Each number is 128 + 32 x the weight over the matrix's rms, rounded and kept within 0 to 255. Layers, rows and columns count from 0. Numbers have three digits each.

# up: layer 2 MLP up, 1728x640, rms 0.0351, rows 932-998, columns 448-511
# down: layer 2 MLP down (transposed), 1728x640, rms 0.0302, rows 932-998, columns 448-511
# gate: layer 2 MLP gate, 1728x640, rms 0.0366, rows 933-998, columns 448-511
up932:087168099106125137134114089117101085144164169144101132068132093100119148153104087121130109108055144112107110150122165125134111071123121101191073143161100130108120151164119105121127169126081113
down932:129046121131124137143151157144114143141110080134140114172114159193131091116127142165135088125166153106208159126136089108111070148116175140131119112159107128111142077097137165160115128103167166
gate933:131179119111141118103150146082083137107164098144112115106137119101103114113124099171118172121132138108122105171163109118176089099118145110113151070163118082168126096178107123065152047135115108
up933:104140097096178161081153123176147213115197119176150168105134143087087092149149068143169140134166174113153110126119121153141155141158079139189137106173081122119100106181102148112187107137119167
down933:152109120126112118127137103083078123118114091138093096133140166141130156124124184092078170119157110135097186148135099146074137137109143108070129126129147132161130130133132128104136109147141156
gate934:060096100103150136106118179069128132152157139088083137107063160104069059096148131159163137171137139145108141154180157145096129099088123120156172114151090129150157178123095174135131126179086148
up934:148160118129129194148144133129124113147116053135122091153156152150075154135117092138170145114098128107131114120163074155182122101166146145111144139085162112157102142156169118094137100129131160
down934:108100143098146150156194058193193150165156145167125087144120144165107108121119109071129150075159082112138162160145115081106156130111092101136147098128121129126147087136087154133090163130108066
gate935:134175154111124203169144132108155136074128118123099183048113186110129150095159177099052098192141106097125117082085091115110157160177157178088183126101140137144118163160161161114172097137138101
up935:200137166167104077127056121118121145183127142172171123108084109097126140137103082059149057179142107139090144162113145152154102120143093108125114094148088087134154098094112093153109167142115116
down935:149138167149107131158099115102112125136137088136133145089128195110122120173174137075089102128132099105146190074081147153160146133156105104116135144114092138117120148101139095142101136129136100
gate936:162118096112089124186138096146087161120184132161103131113122157060126114126096121129159163082120133120109149146194175137132156196110171157157122141170136113136125151109036238051146148201074182
up936:164094075196133111095103141107132075131090197153181094104084104160200103160161128118162123149172104118122156139073126123096152169155105145092138131140138161136143071150086134096100191100102132
down936:187114120150151192105103087157106114096102125122074161133097162112138119173170137153089175107147159099157160066110164150120082120127143096135058102100116100067110061122137113137064154153160121
gate937:135121107151149152156064118055049167158139078101142107104169070068149101155098150157156111163072125107099041121143148181119100139182105120175139146151093123178136143170083114120148115170107125
up937:106141120178102171152066164115158097099085091144047116137099120121101116092088108112123115135113130113175145143162077078081154124106141175175144150166081133167152174108119166102200119168145151
down937:117111145110128146064155167083109136150166122126187146107144197138114128144164188205171177151141126110112101139161178078143027148144128128108140110168121117209137084132120080120101112090130158
gate938:120110149086136160081170165104120178096084138162109096089128124083137132090082122089115106128075139180165118087141115086107196065139142133092207130118158090109102123088116083107134108107134117
up938:118061170123106093117166146021145162132085124123089080112121137142156152133135165115134159117138166153094098162135085129163117090114121175154124167136122131088101162140144160148120066163136109
down938:182128153134125112158173083151138103178165138119164085134130143147118135147123161131155115146154156108065099175082146121221079170121055102142116097080100161192126189155165163147118137158157126
gate939:074077110111142131084177160160164124062101188162116129140109098144146086103128101076140147102162160147163142120170147164110217096169125141112180076149174157144171125089104147107099167167105130
up939:107121150102172112080140144108163173134083186153101127174119121135103100166124105132146142102200126128112118143106084181130156101195114099132077157078157088141116126103126080088086172125156147
down939:172167187077185090130139118058077100142112105072107134156130152131122158123141131142088070121107115081085063197107095112155044104097113116153080121115110120145112105203107124149143136130141140
gate940:148116122175122220137130122155155122155094103078158113130156162098196042097120141182129138146143110222146135114115131129094133092145115121114114125129111173142181090133135045138161127053158187
up940:188108124125192114122153134180088082126114150182136128136083118127114147155134106128127048089124141135177127095181177137112187169119154188129153091130116171091154117113125136120150167170142108
down940:126102203176110146155059148097078094149110096114113163162092171129131126105122129218155070090177149199173100097129110105129202148103096127122124045186093208119158090147164117142143128090117176
gate941:130164080152105164118098119136160120105105110081041123140137122158162145111139083133195080086148134125153134158125111112150137148097112120147123192163108103206135131144158166115086127115103105
up941:162132171143118071089104135168103095096113130095152122192132114110103082061111119149106092078168114096125126162095169140141104046151113144094120121098142088113132146093135096113133118134075128
down941:093105119054142122145128108148117148175135147182093139126116126125151086147113114158225068139095125106188103113137173129143158103124108091106155156162111125135117074115100190157068125143157088
gate942:173065134129125123087092084191146112142154108137097169172123148135082144144156128087198104139198140104123116160156093140094127179108150140125149120116128165136101099102163184109091140125090128
up942:096153105155085119175082123145127079148198181118124108136220174149101063123141136143130084176131148135117106054113145104163147105126087128186125174125148159196141135103133169103105127187068133
down942:145103142157162153120104130163126137134143141101070108103112136152134086070136115152153062125120147152104106144116105121097128165176102157138165088180153124230096097126130115142133114106136069
gate943:156130139139140154137074158106123148074100088129082134096127062137148128087081084177169124169121177175097136134198123201103150139147113136204155098128146146067104124133106130117181095139181164
up943:083146146121132115120118123146156188191140159109148171153160158142183116133138133111110147176151120108130109139167207116079164109120167129138129133152165173093076136096141148102108132140115113
down943:084173112062105153038122098125203195136157115146101146111135104136104123112146160103081091162178113161094093116172160139141163178164187187146134164148120151126096201100144152124144142158151132
gate944:140156143104112154139144116157082140134164122119108141126144128134093107114096133128142066082127122116147112119114096121124190134137105095137107157169085178109088154135127152213108162105134120
up944:174125166116120165173106077116131095191108126088085105152060179160062166163147117166123107134177138113155139127123080141184116102134145135133131158142160157168099143113127123182144088143177141
down944:159105088168136135183110133103196138122076158109105083120085148138091186128181098164118150202171145185126164100165123192105118117110180172143186160131155209140156117106119093154134116157121129
gate945:122116125142059141114138128128179161122082147121112145096096119142111095063128141146144182104148109112174135174148137200109135157160110130116111121095168121168122096128153131109091118190130116
up945:198088150093137136099081095111148156117115153148191141142221196107055160160086149142150123093181130109165069129169082129079118126123150092066189069118121098167064062127079142129086146152078137
down945:180158100083205151167099126139103131133156163185143195143204128094087162106137105164131102198133130124068141132150101165137117121134107118130181077097118132110166195151125130151107124141125085
gate946:084140117109076114099114168149104156136169084100091173089159063115091143105101119081190137108143095125078143112125194176130140139119108158059094145145158107134186133151094171134142121128065138
up946:125081156113118155159142110143120081081052156155165084158115139113125115101113172123172080158150187126157145107087055082133126108097110114176174143113101151113107162105202135097152087138101117
down946:164083118079061060146151175117118119098139087087128141097176141102087138147100159066174123130099137112090150137134119127136145130148113112121120117144163082129161187144171193173172148108124114
gate947:121118126143135139127117123155159153078125146170181094114125130162098118083127141130149133160131136088177207139143074128136125151144115100124144136147152110115105116088108069147115086114120157
up947:128138070097058169137116181103123184100099132136186174141113142142149114077152110106136150180156161072152167186153160084114144130166156199080179189130109143050122073129138134128089142164155143
down947:139123114133143133146118089088118155164152098149132157093131131140126114101102135131124152124120148156110113114117147120152156191131133150132125153111123137058109169148137103136132097143185144
gate948:130130142162139142073148091123226090140081106124123151072116123073070154133103109135087100141205102144139120100096103097143113116154162171124115115065095119149115118086146092137109146144113151
up948:098137093091116194129100144148071114066061157141104149111138169216074097133120181136145160132141108170111174107127150082167101128179110165181085153105138144101132156129140086123148165135109080
down948:144120137174107166081148113081131102133122152120062095148081097158144138166091133067144117095135125119168131092083125103178225125103132146112121153139121123139130107129110088089099094119162146
gate949:137135155138145172123170109130117119152157089114125090109114148168141173126112171139121129116078113156090165112132116123162117108125077152120071193076132175109148128067101080133169047108126138
up949:113100127116167157154189130200161034160122104149088194145144140123163112040126100100113170141135124133100209146039144121073164176124139174135135086158093131137123130118139180150120147060147067
down949:132134175119076124133156104114191068145145138143188181151108124095168149139150122138085130107224082129061165167188071139155083069148118099132124139142171124135102127159084154115106093132076143
gate950:130112162141170129113142167144076151144136098174102124100160126149111124109156135137167143141041102104111128108074134111119163117153107206161114063055128137136105152067193147163166113091191147
up950:118118068117126124069131092096130037166120130096090071098127108097140121140141133174179100079127078176129143123170164129114102100073146163143131159132079155051162158219102134147139143151136093
down950:083089122188161122102079151133114079112122104119106178095116109160184107158148180124169106107103089113078117077130146078058130159144088137139100158107133114144145176147165142090093115094122169
gate951:162011104139143164119140158152134129130152085141126158081127086169138133162157171028198105206099158106160158155119071123086179128105113165118107147170168127135097077085196148198166058142162132
up951:163117183167086108128070108150127133100128107140181101094146137127173104160126193155111166099143069152089143154078063146096100114121100120138089082104163176073113074107171131121132165165156151
down951:102080164147138087149127135106152127139140123189135095106154047106100123095127189127142126028111135195180137129063113104086063075159108101088101192121136145103140102084104105138097166199169158
gate952:154168163155140133152130156109111149130159087136140134182151165132119158059117153137130168111173148105139188147143118116092105139154124154156107146175096107148109146106181132174082135177109152
up952:127166137137071145187104133120144111126139195129100117134142130123145159145130145155062122091096163117100141150125130125127114154163126102142094127108164130082154143148116147137134090124158105
down952:093132131107141118113106150133136115139073084110133137096124117102084101105154056082117161121113129124131133158096130097097092118112154138113150112108162104164140128123048086116136146120112167
gate953:134133151168137107136159165090147144125131095136132067101127091175040109098119166084166155140117131130161115161158120109131208174132136115130153141112131149115083166101109122127156106115146153
up953:137129145099113099125169131112151060147092096140141141139159151123101071101157104175120125084176125117146105159163133109097080067120077136084209137097101119120153145164178127172146104185108148
down953:112149143107112144089112103199100134129109191083125124169085126118159111100140100183088080126142075181090133127108118112141092151095132130176151102086082134153140081108182121108115138107078111
gate954:119184122115175086130138121121138092115072155131159170112117162149105115178125140099160133181092091117077184121136106078093097156095091127165170130131130123163128131110121109106118110147125116
up954:161084142108175143189119126157106130099125143147164212163156168123186122183145112103134134115165123123152088122162100123072086132078196093126136119133147138147092100102130199088080093194071117
down954:086138158122038131069140153073107119120141124122139059063108026125151120127115122122087146103139105121156122141131150162184083131140125140090088136130112142103100170120123083097113113110168120
gate955:146070127135156152157137114171100157109157090119151173069114143119210102148138096095136128160119138167158153137126199148169170169118135080134141111166115069089131156104055127091156142143195158
up955:135167193153191123123150134089146143101154151083112194093139112138181126148177156172076096133095144106143116140126151117147100157149133134199119153173037111146099163135159108137140085175173156
down955:101185164110110112119123174093155129076146118085168117122169143154126142092148168169099129123115093095165157122073190077141116128177148206177141210194076071133087200166108122070153069151157139
gate956:131147093061118082161098086110137074103202106176130141132145143120111145099065073100142163140138124133047141114120092129204148136105096132164125198100103099110115176157120167117117153157087142
up956:141160156176110187100141133142176158110127092122163150129172077088094168129130167121085140132144109181093128102114140127152159150186140163147175113140104134166158123116142158128144105136129128
down956:061148176226116169111109147114179146184114067151137117164145131138134060090184100097078086148131067092088135206108112172103130117149084168096122092106189173167120122090117114131246092070087118
gate957:145134129154151122155159143158103155036125158121156150105112119154176100183151125134153131158125135123125182124172157150085153125145152135180141180180135146088149095093103136107163084196094177
up957:059140149108106181089103148177181074182167151114131160068140091139153072137111135085133106154078171187131152093140123138165116104099086137124124079111168121086106162088103109164106104115180159
down957:094175133118191114136185144101167164066155137111121130097117077124088118137164136079148089142118125130111185012125133093085171085122143134173128119200128108086156120137122121096140083108180132
gate958:112146103073100159165144081159059109137085147133125125067125131099173137145111152112149159188069104127034218078119070112139146095110159149181138138143152180111131117146133165180126119146096091
up958:149158146117078103098159137104174090121087164130123127143114206128108132118112134180127127190138151122135129067068091089133097071144143111169077067126133172121113107102171110112147082052117195
down958:165162151098116114126176135073137118123143142162155122168135173104167108141117130165131107215128132121132183091118125088180094107102145152127055097150066155168138146089153148136170128101139112
gate959:105155091158122165079118089192119088120158075093120117067138101135126113113083130116144117143102119117151107155162173154098160100140150146130147122109131118129191137138125125115129132175108120
up959:085128112143128155125111116088153164143125113118107096132112141152117145084153107144110165140111137160161121171118137155153136118165144092091149157139171079171172148141129114111123151142145143
down959:193115163100137128147113122101139173125129167152103159153094179114166108113156177125157130139210145173097155114085100121158117134127122156150157127135127120167094135114169108106123130096094153
gate960:104119150132124137173131062095080097172163105162128160137167143134144191151069094118191159105174092123072148129152118125148088089126093083103116116136120139169155146119098141104166154093114143
up960:069133100088116126116166160161157134134143144155149092114146186094098095116131138135080186215109171120103121115111148161088149126073156171151178141099134221140116104140146122128135126143054135
down960:121094137158107177163082076167085091169148064150125156142177138137181186147119070097194170118147052067071156105146090134138116139145144135130157119150095126148094137110129151112140155114103126
gate961:139098146165112098081059199073147122159165146123081089136092149104144136144146158128147146127141083138132142117078145159153116164124154095144129122120141111151112097116145095111162130089080104
up961:101120156177161111154123100133111095168118127036086094142115108119109121175153149137101154123086144172109115173141157159144075105200101132122142136191142104135093135145109121099150111138147059
down961:142117108103139137121156111155143132116121122145153175120127148160133125131126110125135096128141134080137114114147130110111144146093132147143129120103115161144129119123131155156119132147129137
gate962:130102055091052133179149156127130156081162108148128109161092164070173167136128121118119107133128080133083170155152105114127123156132143122101141143139173097185151103169106140104104100111117072
up962:203081141128192100121068187102098138183106172153134163201148156136201153150065159093070101142114126147064169145124157126102085139171114128089150126152146143137085110104103114121153153093080072
down962:155117136086061122123149141150127123107143148117103127108126124096134167152149082062124130121124092136100085079121166153152101120156097135087071133152157134147088151124192151114108140163078124
gate963:104109108137062155091137104156147166096157137113166131135115117129138145098149155130118110143090108123102191111103140106098214099096132213125116187153151148111061156097108135115103150132070111
up963:123101121131103136092118149114166107142145131161107137140149129160127163160158070151106108085157099134231084123138118127090075118094145147159086123109152147154149107158106062116092135148167118
down963:154124147142184105159101114111114111119096129122070107105192133133128099133097106141159148113120126120103086101146064151151074128162115100149141063099099101136144150113129118106169113134155124
gate964:165084161185201132083104192108100181108142095110122119122163158096140187147126159167164095175058144110187125183132132144154114140222129201117104098184156094150088124090104081120178092091183097
up964:078182160100135137141101105162104156115137147178135086069103118199166194195111120133123155161127132121134119095147210153167110128136162145128114178071134073108147131135081091195161108103206136
down964:124105147150070156122162137111134123158080100130084093127189057153139119111109146237117167150205139208161125125143115101079119133113147098143136156117079216051150143114111186067114086155164125
gate965:152128111143185139097174168119125088148088171155081117126098139129136106137114125138142140109075165161142120088126190129059168098173126147088138125169084089129085136055072181169179169168116154
up965:171167056139178135145201070115111101205043127111142143109116092136124179142188130124111122128124087112078127130150131142179164042118156096099147141165146102109129128053135115138112130182182176
down965:124134132138159155177090055135113170111106094084180196093114111175149179123197155141069101150198115119063164126188106146152158071052152140118164098072189190115093115117118127105117094131144127
gate966:121155099154122162203118118128104115120142101109092038105153067106130112150081173138150145147017097159129107144158128176128098151136129138165087106119107119134143131078110136150165148112136164
up966:183121155068149124143145114157104140115111185157127126111109124139123200146168083129137117128161116120175140133154131087103157037134159122081087110081189122104147187109071105131180095176139132
down966:169141128075122111174104121123120124103082167167118169109147105139118197123155123154151124135155108093186146150145147126079150086154134139070093136096161134098139160118095107138116093162103077
gate967:140148123121098151157132148077128119143076144131106127083131100102150117054054131165102058102058112146122053142157158112145059080118121176108165180170112180149188101098090111135155066093128100
up967:158146103142098114132078093118222157116118096097145163111080126204118158141121094176139157135126128068090102144115106156177065170125116122096112181169135099090152097136138112130133101095113063
down967:149109097088095192072087115176144149108170134088173140110130141127136198153145158072167193151172164136163170133110074185101147147124161139111118112067147099167123106134117182175108177112126091
gate968:104153141145148160151131074105098114105086152120106150147160128108052145127082130158118157130107126152072115127071084183113148189137118142165135138106153138134138114103110114142129139152123107
up968:149118115118110099134145174065140134115120123146063095123090155145140089119127095118170094123141176124178070113144179110134129147122134105122196097192134127151152160103100103129052127161106139
down968:140145085098092096118144148115112150127121145129057119105105132102139098163094102115191166129156140146161100151154159115168163165124126088112149113183134137086187153082131123137081087161098089
gate969:118176158110120081158080162150192141146124148150121098158113128181122152148119166119148104129108199139120141096125099105105145117141134158191158121152087112096103154086141130151149110112180146
up969:164111098139168167089141135131120114104163164115121126084104173102108156140122116125148161146156137139125151093142163132057107136149136129143050136104081118124052064161135135090143133156180161
down969:123082136070121179104172108154107111076175137135131113159156147133088120066101089102151151133156162148128098120144150138101106124140092144137109148117146100134095130124133187094135122129131135
gate970:063115125102100178132151174152104137068156073161126156049105141120117151167091115055142137153101145114125122141148095137068141187057153135149139089084063136149115139112096141157172147088121100
up970:188175126071126149138105171115086192103154173144113150153124111102112163092089139124068133145131146124097117078158187140157126117155064155101119094204176144104159109155090123117121090134127122
down970:167161154129081076145116156116132185146145188112150175159072127073072073117177174116077160134094115168156106105135179158171126143143109149059115066158178132062172107171065196129094085117097131
gate971:149115139140117130126149096145071153099153168140122111196094097122113134147094113139126099108051099129171133111154126154101080172090079108148150108152120130104097122159083146076191131132110106
up971:079089126193123160060129116161146129096080131022144103131084172198113114134181168119176175131156109156146107133108122086109159167140125113134122186194121153077156119102165146160125098130113130
down971:099049204103118162131137107145126178123131160102101088204104170125108185164084145144135081125095064121094143132087140094124130224084112108196144147166163132138100148193148143108195143096128122
gate972:137124187083147132176096144164115113116116146059056115120154167170101108108110065121101152125200161109097113121147062186128199113135113120199151151064137145082111183105142110082130132194098108
up972:134180127074172168152127143119063107127143105139089140172154165078133113134108125180072097127121132111081095093113067136106158130125132116156152174109091161155173111106116116152178110168139146
down972:127173104102186133133161190116105097134181138143087161117124156085074122142153127123103061100143141106107084136098177130111210103138119154154097180113150146020144163112127100143122153155176119
gate973:089107136120149120120167163088134148161115123121034128104156149172103122139117031187095142119111093121145085143093080128140106088181142115124163089170144139188165085139166110191118112169102089
up973:100105125119108092124100150127155117158153209061169119156111160155159096128148142200114151112149114121105183124073138124160161084083113157138087091113173143103099081073083088127135152122100107
down973:159131132143150139128087106141158128137099041093114158094103082134101139089147132065144064115118140170126122132183133137119073190114145129125128143134141097111117137211147132128115139143127141
gate974:135096157163084143085121156142163076104116095110110097112165075081105171144118069103141098122161070157150059155128107160148114153116124134162166129137099095156189128106115093154175094154123114
up974:148106064107176117134096119132127199156151103117118059123120132151135148105079114148134127169114133119161122147135110167105149109151083091111124170162101101202112089194090182105112086142097156
down974:105133151125126095164174114118205123184116192178162117128097127113120117156149172103109145121131130094129112140227146177131153128131096153106089101090151139152179100065062146172132107077157137
gate975:140142099117191148106148137104126158131128084102137152131114168158122151113150104112114173128095145101177114158141116144117113158158124196102183128140091154089064167119137119143152141130061149
up975:158109104038123112097209142141150123072115160162139130145107145159136161109108127075065089183113150078165103110147148167149168137144190173105117138141166132132090131137120099118114150128128124
down975:123083133121155147169104167081090093140133055120124161158144101139148083118097145117131116118080101104126130090151109152119118151150177121043130103118094155058125135038174093119098126167146165
gate976:150125111081143089154103151144106139128152185149078136126164123159164137142095139115141103136105157094100186088145135161094137121108118141147109178135118174112124134148133088118087173124085148
up976:108120072138130131067092087117068122116116084108134140151086167114142117142144099147148117133110162166121106112096131145125096108180144108164130101117147095132166130126147172105152116124150113
down976:123118176078157118101098114077106184107117132115172144152174154150201078107169092137125114177157138115055162203140127179090142079102147136132123074168126073119169086146117089113146139111097107
gate977:093123114116089149099134170108089081106145190107173113099106107170129035126127103139209103119091143106149121128109123106131090107148128122084117140149127162168113153132066184124159149114144120
up977:126165065155124136136096144108100111173081117087172104117123135155128087138153161160118134136126125077100154118135075142157138095129132163132153159115125136121166110111134132095124149129089134
down977:125168052158148113175115123103110166138127138142070131153158153157111140124105167157073156136161127120091135119128102176141191112127147116174167114115109101102152131136200139148109145125093094
gate978:103160089121154090181201133205111080158148149101105130077085137138141102159066115149139071107141096084080122065144123164123143045108107150152112113096135176107095146158149100125103156138097126
up978:107088161202014174150116094076168165114134125171112089172163138091192116121054116112125139124116093148110089082127123139050148165186191125118069165125070097188136124105086121135101151100087119
down978:136139118227038148148134098087155120136142128169107032127186134092195073117113135065160139118117112136113096098123140136083080159115132165138067144101081135185146138102077066070102178134100115
gate979:082090106075101085146086139196126132084169143145163147128147139113111125122102123090127150133145181116087132087065128128108083152108098189163191128122128138136082159128078171071144173185009086
up979:179166090100121101125205171126187042133138142119099105127147162102156116136107170128098183153157131231103102178095138151111137070145048164125216064101183098112155031128117017159191121164145142
down979:092157134073167146089101149159206081067156118153168100087120158152075112128122134087098187149160141223123126131102124185150099115134135197139189081081187135083143105090170160052146079182121107
gate980:134167139082096181147119129112125119144166122137144117090096119136123056139092085162133139140109116104145130155167138136126173080074151190141185097081079172146187160191065158127163141161133118
up980:141135103125056151115140096132077104127188100112079140129183115122174104122082131172139158124177098124156114141086091087129122124116125165109120123090095141126132103150147166092110229098163153
down980:166155108165146128155142105154165075155122109133098174192124108142069166094079133073104136150140180121125153134136124104149125104092126120060185165119076179125154176147162101113122100155076105
gate981:127097186145160141108134083139146128133110096112133156102146151159114128100160141138175109138155066105117130177141111140120161069160088174181114141166158126121121128104120156167181033136126125
up981:098087142124108111095117129132162098129119080073133056116155136160121156040148143155161063130094069169162133150228139129105166146156118142138165171181126134110146132167119166098117142159102125
down981:097145091157165119130133119140144143144188163121110174147103116093120159157087102129135164136171186138131169080108141175099128136100203152097146182078084068137080186127147125146083136129137137
gate982:105148123176096188091151072144114080149115094116156125055130079116130154102142144163171184138182123138170145131168087160079132115164091132061134079090145159151154099138112105137168105164143130
up982:153144145218073175104136111112077133165125100117152132097139076131170131147184127093139205099133103108140098136157141127089105096153193179099119110153139128171141132103089105156134090148177109
down982:174153168120155085138161104098130092164083189126128179208113172131169143085097127084124101059079111159089125172103133131080136131122116125158159187094111150131123167166141153144077120116108115
gate983:148091092108106088163091139182153106107116167101121186143107139168148114036122184081108108124142108162135197080106084169099175136128091141159135142121154160112118099100084129142073097155091104
up983:143191092081150066133134153099182070133127129169152142104132113098144099125132090171093127164099087075132181128094112121146189147153148160113113113094125163121163178151122158139134141118102109
down983:122168111094050138165119161110125101086123063136202131101156137118107131125101074090127159179091100133094103135151104109097129191119129177124173123145093124193136164094136160161124099113065104
gate984:105091149121101099161116028112137107148142101120167183130123142117080154116115094174122114130160193109105098112081196174110178085155165121069125105058128157063187104135103164075097077161129157
up984:046154091180133115085159134113046153138148161151152174129098164101104135146118098151186062134141118143148058139163163140130156146136059087108151059134103086133145103175097125150090131174133155
down984:134161118127055100120197115173094137158143177110097132154092179074091040161087114188139126085181078116125168077180144193183169063108112190082133113112093145070188123130074142166100161143149130
gate985:139151105119154148136113097164132112127145115137140113116104090164118210070146098157140136175099139141132142153182151116167150156129108117148163120144109159134159121093100137141143120147118122
up985:117158182080140146133125182099134168124124138113154149116097110171102121125098205196133126115136146152162146144154139105079069110151142124133123154134136140127085131149158122155113135048125113
down985:098145074147126154116128127115193116132135126145092138135181106157104173076137151163155133095057141163096118102108174123162125119107087109130105113131138148145177117103137101110192135132148133
gate986:148203119115053111125135159095125100123137155062133164139152136149116153153184143149100095153100137103111100114104164120098133141084189170120147159121124083100114160155164208121130092120159113
up986:139136153118150116087108191121100142092122182145099105126113140140113127138080132106115090163122168102144126171161143158143099074155096131190145161110156175137143133104107096097110143126097147
down986:144151079105060158172110138078159159128129132075196182091180134107084161146139170141123118183181149093154149145156149145154128168152142118108153132132127094110105123132168198143112123139138092
gate987:114190152150125071127136117141150103133189144173137149091155094131075139088090160097094090165069155114097129132148138133150111175149112118177153163131095112073139189138104120162119115146110139
up987:106056135095084123088148085210168133134166137173172122162102132095197156100166126125132121182091103163151077145081141086135097157107153107169177169136089108069110149129179147109127158111101114
down987:142014111118136170101086136176169147163162124120156129174092152142182138156134118129137178147135140186158011125071143070113122118126191147127139114158084120118106129112134179127182200062120119
gate988:141177135098082083121161122158144146116128162089108102071131141116119104121170109081144099128138087084118171076158107135160117151137121142152142065144206144061170128142146167133158049072147105
up988:120119139155168163167153132162135076151095110177124151119175144136063120130090132110115165128130162149152102109166100092090129122122133153066160109104152150098121111146129150102121139225090084
down988:142163123106103093107145097156128110141133133129104087046160136141113105123158092086151108120154107120139190050157085098121136188113104102124141088123192171033173078115118158109184094136127102
gate989:173124098153099124160196125094111114132178126085113125113124108088206149159137104112104083162077144177093185206105119124175134171145145185144132137159097160058215120168150113132154170153170100
up989:076032084165128210135093114112095115155080041100123089096093131130100125141158117098170170153202113110116142116118043175147120104102138079108103202139152113172122113106125164123111180112142078
down989:147136128078068131109215088138122112135096149135126188104153136167164164157134124088097167166099165177095165095093176107147146173120106177153126126111115165143124185104149102106110152096139155
gate990:116092158067141114098168095137145089139100107117142176134127106157130165144132088102144108156122148139098159187102144122135083125123120220146133105079099141074116169124121168128174102105103092
up990:133127116180067063162119165106097100156106036137094170119087142185214141168167135140068177172143132120133088144123097115123110136082096176065162061103084148137101076165121082135078111122115121
down990:108103150124091142172145143096108116110074093106088162080094134172195154157162169142088153154128144087151092104076118080167129163099103156067134115147116184155116113139127082078100141124143106
gate991:106155121117188097184087150166133107156168145127106133100179158100141082131149105158110137097098131104077139168089117167147170114167150146095085133125104066076167168179127167080183134137095102
up991:061127151130106153127153176138136129114063126081132105131058058121166108089094151103152110110182138181105110134137135147103131120112106134162170151074146125140099147143110169176129116130154124
down991:068183104130147111148110163140122045137133136102119126145122141131159122113115111127100129119152107146107130145090102131155149092158142171103093161098107073080168190137134159085133175141104067
gate992:091125145122152181093081122150105129113046208147110116092159193100089079074174170144152151135150147138132157076096110107109184068169148092132179167115102136135104084100131105139103117157088128
up992:099179118146095158112115128171093124119174115127150121148152129142176159060132191153181193170091137120088135129021113125079097166157123103064103167101099083178138143149176113114112174101128176
down992:110117159145110128178162122121119159171136172124095151112079153165093085171131152183135143109126111097103139133163137186103153086164111122146129210075104185155100147109120132138046140108149139
gate993:139184128119136055127120094154120153121112132107135177106159142125135155131105132134110131115127114060116118154126111145115124114139086152171127094123146148117137118141095142125168061114121083
up993:127091119129147095136163110178111178078180106120193117116134126094099142173155087143135140136102103116117110170131131113178121131152049182081106130145090114111119129166118128133172119143124126
down993:076126162123142160111124185139192126146134080108125148156108062149122169150103151116133139127082089175159116127111099127057138228136147142156191125105211132119162090179123115106138060171126135
gate994:127112165113112134172071093134080192170149130074138171105157127166165122111123143073157145147150149044122095132076050123099116152133094150138123125061106155178093096162121144088129092086072153
up994:123160156178063171137171124102166128116147137107119092092150148104143173077134132145062121161108157155120127136121123120123103145128110140097143139124129091084134081180129105106172157154226099
down994:135078150069136101093101190165159136097109147187163120097104140102087105139191138137113142144121116123153110142123175159131098130140197134138127112147156122129159109118186049124123077158145106
gate995:086123156112204120114147075118101097141085156140156094134083072082131139143111130070117149174099170113120166146155167155112145121100137171180132098109137147128089148091094190119180138125141199
up995:141143079105125119080102141136182094112137181159142143148103138135136094119132089139155123180134127129142170104083151158122160183090090161177110154052097131122063095116103121102152136106090182
down995:121120146111129134097103126100211036114165152085121118159129113121108119111135071120149100130153103125093100127077137060108162193120135133149186088098097146099172077106096127144129113092128095
gate996:106160083150134169136164142080101116163183101109046063093126137106127115072127107134108116147107097135127118105134103160105122164141178119186129121032156110174126148101072089092132115140106149
up996:187135147063154114190129170119120169114135087110120174129144133163140127119142162108087070153122155139189120138108118094077146162081141141101079165141222119060136093119087149106119146111173124
down996:158140105081173130134172125152135145125159179141107204082127142117184148146170201098087139147130117137122145129103168096171059127141175095154094123138135096164159182138196145102092159082164107
gate997:012097082150106181158109131198177153103128128138161071121171132147181083133074119128170192115095194084087166185078075128094086079135117174114186118108136169155095117139137167077144090211102078
up997:076093059085121151166114125155186179119157157151144154196158139166159099138084157089153198081145158075163133132096135133080142165050175064169203155140113188079131082142122165075089105176061079
down997:165105082118099098094123066139112156190141110115147214136098141199156179098130113167111117121134125116178128099127149134117172160138149117138119138149090140142134173092121097145080181104146168
gate998:141097141124124160084125133120153169120147174157161115135127213102125062160087150121092140192152133121105075108122113088108135136133094122140154108103150101182146056120179113091093143169102102
up998:155136153105104136098115101120126158090112133156076127107107142155158157083049174146138080067109143073144140144113112131116148118093139122069080167130143071157107147118159158140141130134117113
down998:110147082107169165165161117102107096130103114149168116142166064117076170136153162142107145115102085106161071072146145169157106131158125132133146117146158171135074089129083139116118075172160112